{"d_model": 256, "head_dim": 128, "vocab_size": 1024, "norm": "rmsnorm", "norm_eps": 1e-06, "attn_scale": 0.0884, "bias": "none", "init": "uniform", "init_std_up": 0.0271, "optimizer": "muon_variant", "beta1": 0.9, "final_lr_fraction": 0.0, "doc_mask": true, "train_tokens": 402900000, "steps": 5279}
Each number is 50 + 12 x the weight over its row's rms, rounded and kept within 0 to 99. Layers, rows and columns count from 0. The size before them is the row's rms in percent of the matrix's.

# layer 7 MLP down, 256x896, rms 0.0248, rows 29-57, columns 112-223
100:75 53 41 46 64 56 32 33 51 65 44 47 57 63 56 54 41 46 74 28 45 44 59 45 74 43 53 73 52 64 49 58 53 61 50 46 35 45 44 69 66 39 46 51 42 46 55 67 51 64 44 63 54 48 42 62 30 54 39 59 57 39 52 63 45 52 43 64 48 41 41 54 62 65 44 43 60 28 63 54 39 45 48 57 63 38 67 32 46 51 35 50 53 43 34 48 41 54 44 44 63 44 48 54 41 64 50 49 51 49 59 60
104:48 50 78 42 72 59 77 53 43 49 54 36 49 49 35 38 49 58 66 60 48 52 12 30 63 59 49 49 33 51 44 54 61 45 55 71 75 48 54 73 45 53 49 42 51 52 32 34 46 56 47 44 69 46 58 45 48 51 48 36 67 25 48 54 39 49 47 48 48 37 39 55 53 49 52 51 26 41 54 67 75 39 56 58 57 39 24 55 36 63 60 52 57 49 49 71 46 74 50 27 33 51 38 50 41 57 50 48 50 48 66 55
098:20 53 53 51 35 43 37 55 50 29 19 37 28 31 71 46 57 23 39 49 47 63 19 61 55 68 47 36 25 46 45 55 45 48 40 49 69 44 58 41 31 67 38 53 39 49 23 57 49 63 40 53 50 40 49 59 43 39 44 64 33 32 56 37 53 44 48 56 43 35 40 53 50 48 42 46 47 80 66 55 39 37 32 56 42 65 44 58 39 63 52 59 52 38 58 26 54 51 36 24 39 56 45 36 52 74 43 46 57 77 69 37
106:56 50 47 64 46 47 49 49 39 61 38 64 72 58 56 48 52 62 54 50 46 52 54 63 51 70 47 43 64 40 29 60 51 44 54 74 54 34 34 40 62 31 55 48 29 45 53 68 50 58 38 38 51 48 40 51 63 54 70 56 47 53 50 47 41 52 48 63 43 44 62 39 56 24 49 60 66 56 60 41 42 41 59 63 51 75 34 33 42 54 44 55 68 48 32 28 48 35 43 37 60 39 34 53 55 45 54 51 45 52 60 51
103:41 50 64 44 41 61 63 34 37 57 58 47 67 49 53 59 30 49 43 49 27 39 45 52 64 40 54 55 62 44 58 46 61 49 46 53 40 47 46 47 60 54 31 63 54 68 60 44 52 47 57 52 62 53 51 41 32 43 32 55 39 42 48 32 67 64 45 56 54 51 58 45 55 60 53 49 61 50 58 75 55 53 34 54 65 55 60 57 55 41 48 57 40 49 47 36 34 49 47 52 55 54 58 34 64 53 43 48 67 48 57 44
103:46 53 53 44 58 43 51 54 56 31 47 55 54 51 64 39 66 37 57 50 72 81 59 34 60 54 35 66 40 31 62 58 54 47 30 62 72 52 45 42 46 52 48 36 40 31 48 50 54 51 52 66 56 21 62 37 45 62 66 53 48 65 53 46 58 69 44 32 39 55 59 47 38 54 52 60 49 49 44 60 74 47 37 51 55 63 34 42 63 88 43 31 52 57 70 47 65 61 53 55 49 61 13 59 57 46 38 51 53 43 50 43
097:59 47 36 47 64 55 50 40 18 61 45 51 38 28 16 50 55 44 45 44 58 31 42 30 51 36 46 27 46 41 48 62 48 37 45 59 58 65 41 56 57 39 53 27 53 72 39 26 55 42 37 60 65 38 48 54 43 51 47 45 21 71 67 23 43 46 73 65 51 54 46 71 32 22 58 62 38 51 51 65 50 44 57 54 57 60 66 52 57 34 73 49 62 33 43 45 29 45 64 42 41 50 55 32 48 62 38 52 44 42 57 62
097:60 50 53 40 43 52 62 56 39 47 57 61 35 33 54 42 52 48 62 37 41 53 36 47 36 58 60 60 51 31 29 44 19 60 28 60 58 43 42 66 66 55 66 70 40 49 36 72 57 53 59 60 44 51 50 38 65 34 44 55 73 52 56 57 60 50 71 56 63 43 46 46 44 47 46 53 61 43 63 36 43 45 76 47 19 49 62 41 38 23 57 52 41 44 44 43 58 49 48 54 51 53 59 51 43 40 49 52 62 55 55 47
094:45 48 57 32 42 47 51 54 50 53 42 60 43 47 56 40 60 65 45 58 40 39 46 27 36 43 54 37 32 39 32 48 62 64 60 61 42 33 54 41 57 44 52 65 46 55 45 51 46 38 68 40 68 37 41 77 58 11 55 38 39 58 39 41 43 44 55 61 64 58 51 53 53 63 55 73 41 48 49 27 62 42 37 55 57 50 46 58 62 35 57 64 65 81 34 40 56 28 59 57 69 44 68 26 47 62 64 47 51 48 39 42
099:61 44 50 54 39 67 51 55 62 79 44 44 44 78 52 52 52 46 64 37 67 40 55 28 62 49 43 53 41 32 60 68 48 47 66 50 48 28 54 51 64 15 45 45 34 57 33 59 52 51 44 52 39 69 45 51 28 39 62 46 51 44 49 52 44 39 24 45 53 59 50 66 39 53 51 47 54 34 52 51 48 47 59 66 70 45 49 59 53 47 63 67 50 55 57 32 47 68 49 40 53 43 33 55 47 55 41 55 56 62 72 58
099:54 54 42 56 36 57 46 53 43 40 47 38 43 32 62 38 63 72 51 45 53 39 54 39 47 59 51 45 35 52 38 45 27 33 27 41 29 29 58 55 43 46 51 22 57 51 60 49 47 71 46 53 33 51 60 40 33 69 59 41 48 46 49 46 47 42 36 49 45 59 51 45 56 78 56 58 53 52 38 41 33 16 37 65 41 49 67 56 53 53 59 51 65 45 57 21 46 51 68 76 62 54 43 42 56 39 55 50 48 48 53 57
096:51 60 37 51 31 52 47 57 73 43 54 66 39 63 60 67 29 47 58 59 27 39 44 40 42 30 56 45 27 55 64 43 52 38 48 68 66 37 57 37 37 49 59 33 49 35 51 69 53 60 52 59 05 39 52 39 42 58 47 40 34 82 44 46 62 44 40 43 54 39 48 58 41 17 49 21 60 33 32 29 34 67 44 59 54 52 43 53 58 35 42 71 51 33 47 33 31 37 70 58 31 46 56 55 42 51 66 48 45 53 35 56
104:62 37 61 53 54 40 54 36 48 51 61 50 35 44 63 45 60 32 57 43 47 51 42 29 54 65 34 44 18 49 47 38 49 43 55 37 40 55 48 44 60 66 61 34 34 53 58 64 44 59 53 41 38 65 45 43 53 39 39 16 27 35 43 62 62 57 30 43 52 52 51 32 52 21 53 61 43 39 56 42 49 57 45 27 28 71 32 28 48 54 40 54 38 29 66 68 45 39 28 55 48 35 22 60 39 30 55 41 46 50 45 68
096:58 47 44 44 42 32 60 55 64 44 42 69 35 58 39 38 39 53 47 63 55 62 62 64 25 44 22 43 66 56 38 45 48 67 55 68 77 49 60 49 60 49 71 56 39 38 72 48 40 51 65 54 53 16 61 68 33 43 37 46 53 52 52 50 64 48 48 62 40 33 46 59 63 15 36 56 63 46 39 29 41 47 32 62 60 52 73 47 41 63 41 59 44 69 26 52 42 37 58 24 60 49 21 50 60 59 49 50 61 57 48 44
100:48 52 36 48 62 41 38 43 71 54 42 46 43 47 58 57 23 33 39 62 62 55 50 29 35 48 58 54 50 80 61 37 51 45 72 35 67 56 60 43 64 49 54 68 28 54 49 74 54 55 56 38 43 54 57 50 31 40 48 68 42 43 59 51 59 45 36 61 51 72 56 59 34 59 54 67 58 56 39 50 66 44 38 65 65 75 59 61 66 58 56 54 52 40 39 59 42 59 26 42 47 41 51 47 52 38 60 48 46 43 59 59
100:31 45 32 76 52 25 35 61 39 49 46 42 63 71 35 62 41 57 60 50 71 32 63 42 57 57 48 52 63 43 57 54 58 57 33 54 47 45 67 57 50 63 56 58 55 46 24 74 48 53 64 50 80 38 32 54 43 45 55 57 39 53 53 49 41 54 48 76 41 57 57 52 43 35 52 43 52 63 50 51 46 46 68 61 52 55 47 48 61 64 50 42 44 64 27 37 49 38 28 45 66 57 56 47 40 56 45 51 59 60 30 47
101:64 52 64 46 41 75 42 54 41 54 60 57 49 34 47 76 40 35 59 23 53 64 22 53 52 48 68 57 56 56 33 51 34 58 72 26 13 59 50 42 54 67 26 46 51 37 32 35 44 46 25 45 55 53 41 41 29 52 65 55 40 40 47 55 56 52 49 62 53 52 62 44 51 26 50 71 48 37 48 19 34 54 56 61 48 52 36 54 56 45 66 53 43 42 63 63 51 39 52 60 51 35 13 58 57 63 51 54 52 33 53 57
102:63 47 57 42 49 49 52 55 41 50 60 28 53 33 55 45 44 63 58 38 59 49 32 52 52 46 42 57 67 36 46 67 48 38 47 46 38 57 42 51 26 60 54 53 56 46 36 57 55 55 38 42 32 48 38 42 50 61 58 28 33 65 38 60 58 46 31 48 64 74 24 23 52 22 49 55 26 15 37 48 45 32 32 40 72 33 41 40 57 16 51 39 43 49 51 42 65 48 40 52 48 52 55 43 49 39 65 48 36 61 40 35
098:45 54 50 41 73 56 55 48 54 37 65 56 59 58 71 60 51 32 45 49 53 57 60 44 53 48 45 54 47 48 49 50 40 43 56 56 68 50 20 61 63 63 60 25 52 43 43 46 50 45 38 41 69 50 51 67 60 60 45 74 55 50 40 51 29 39 38 50 60 46 62 53 35 58 37 45 53 52 40 55 45 09 56 49 47 54 73 32 42 45 54 60 46 57 29 40 56 50 36 41 38 60 65 43 43 38 46 48 51 68 61 46
103:59 61 30 54 49 42 40 79 72 44 46 60 71 53 68 56 49 51 55 31 70 58 53 61 37 57 37 55 73 44 67 59 49 64 54 24 51 66 61 66 38 28 52 42 21 57 57 66 59 64 60 34 38 51 54 43 55 40 46 62 31 48 57 45 45 37 59 68 41 64 54 47 41 45 40 46 55 43 55 46 37 44 14 59 51 68 59 59 37 50 60 50 54 74 42 32 53 46 57 39 61 42 42 35 42 49 57 51 53 61 45 72
099:58 44 38 46 61 42 49 43 50 40 55 54 52 47 40 54 35 41 42 69 35 56 52 75 55 50 42 49 49 62 45 53 35 37 25 53 48 65 54 53 64 40 35 38 49 56 41 58 52 63 53 45 35 52 47 58 49 35 62 56 46 69 54 61 34 21 34 53 54 36 27 59 59 64 38 47 32 36 38 52 50 53 32 42 60 67 33 43 67 50 46 30 58 39 45 32 38 64 27 56 60 63 27 46 43 55 39 49 47 41 51 55
103:23 49 38 56 40 69 51 36 40 63 54 71 64 62 59 59 58 66 46 36 71 41 37 60 62 49 25 53 44 31 45 48 46 37 25 27 32 67 58 48 51 62 47 64 16 50 49 61 48 69 54 52 58 57 44 62 57 48 56 56 44 56 45 35 33 58 55 34 52 32 44 38 66 57 57 39 36 48 57 31 29 42 28 60 25 24 65 50 59 52 49 62 51 50 49 21 53 25 51 39 27 39 57 46 44 53 58 51 26 52 40 55
095:44 39 41 63 51 54 48 55 65 45 37 40 51 58 42 67 41 25 51 71 62 54 60 82 58 50 37 52 72 50 38 73 63 78 36 69 55 37 51 46 71 51 56 29 50 53 60 47 49 60 31 46 66 61 68 55 33 46 37 29 80 49 58 47 52 53 39 36 38 27 43 60 40 48 42 75 59 52 58 28 46 72 64 54 64 36 43 47 55 60 62 45 55 72 45 42 35 71 37 43 59 51 84 56 38 44 41 51 48 24 49 32
096:64 49 43 50 47 47 56 41 60 31 54 39 52 58 60 59 50 31 55 65 42 43 56 56 61 55 60 72 48 50 31 49 54 41 42 49 65 45 49 46 71 45 30 43 36 31 44 28 47 49 48 48 64 46 41 75 14 50 47 70 33 60 51 46 29 46 40 79 42 51 36 58 59 56 53 41 54 41 40 59 45 32 63 74 48 51 51 45 32 36 63 49 45 77 64 63 45 46 29 58 57 57 61 37 56 36 64 52 64 58 40 37
095:16 58 72 55 50 50 53 38 37 63 43 60 66 43 70 43 63 40 50 49 31 53 65 40 36 60 58 45 52 52 49 42 73 65 65 53 34 57 34 62 61 51 44 52 73 53 61 56 56 73 39 46 64 38 75 49 52 60 36 60 34 55 42 45 31 55 37 44 54 61 57 65 37 47 52 35 44 66 62 61 52 19 59 25 43 49 48 58 48 61 61 32 64 33 62 66 70 51 57 43 77 54 09 47 53 54 57 57 39 34 37 56
100:46 59 36 51 69 69 41 47 64 54 49 35 51 62 40 57 30 55 64 66 67 38 51 55 71 33 38 51 38 54 52 58 51 41 57 54 64 59 49 39 60 41 42 50 40 48 60 71 44 30 34 45 68 79 49 65 59 28 51 28 68 48 52 54 37 53 53 67 47 51 35 51 53 48 50 50 28 59 45 44 44 32 44 48 38 50 39 47 43 39 46 56 44 50 38 23 23 35 32 48 36 46 32 66 61 60 46 48 44 41 50 27
105:34 48 49 50 61 60 31 60 48 54 47 50 51 73 41 46 65 45 31 65 60 30 25 61 41 73 47 34 44 48 13 47 59 53 53 57 45 62 61 35 48 57 55 53 53 62 59 60 38 66 55 58 42 48 44 32 51 36 65 41 33 42 53 65 34 54 49 53 48 45 31 28 41 27 46 45 60 58 34 54 57 32 57 60 50 56 50 37 65 52 42 58 25 62 59 41 47 72 54 02 54 57 52 41 63 60 39 45 59 41 36 45
100:51 43 45 47 50 51 57 51 56 50 60 51 43 62 42 22 62 51 35 49 45 75 55 78 68 41 54 57 38 36 38 65 47 48 28 53 55 58 55 41 55 69 55 51 42 53 56 50 44 63 62 53 44 55 44 38 48 55 67 58 56 61 55 56 52 33 51 39 73 61 43 71 40 60 53 72 70 70 72 66 63 50 39 42 28 53 40 45 59 63 60 64 49 57 67 43 36 42 44 40 65 42 44 53 37 60 35 52 66 34 66 60
099:70 35 67 43 39 48 49 50 58 61 49 65 55 45 64 57 74 69 67 46 46 48 44 51 31 32 40 48 54 81 59 57 48 36 46 40 53 44 53 59 57 40 35 50 60 62 45 42 46 48 46 29 43 71 54 56 60 43 38 60 24 33 54 49 44 50 44 32 57 39 48 57 51 39 56 66 71 66 40 64 53 55 29 38 75 49 67 54 51 56 34 59 59 34 36 56 56 55 55 22 52 34 45 53 35 51 66 53 50 73 57 30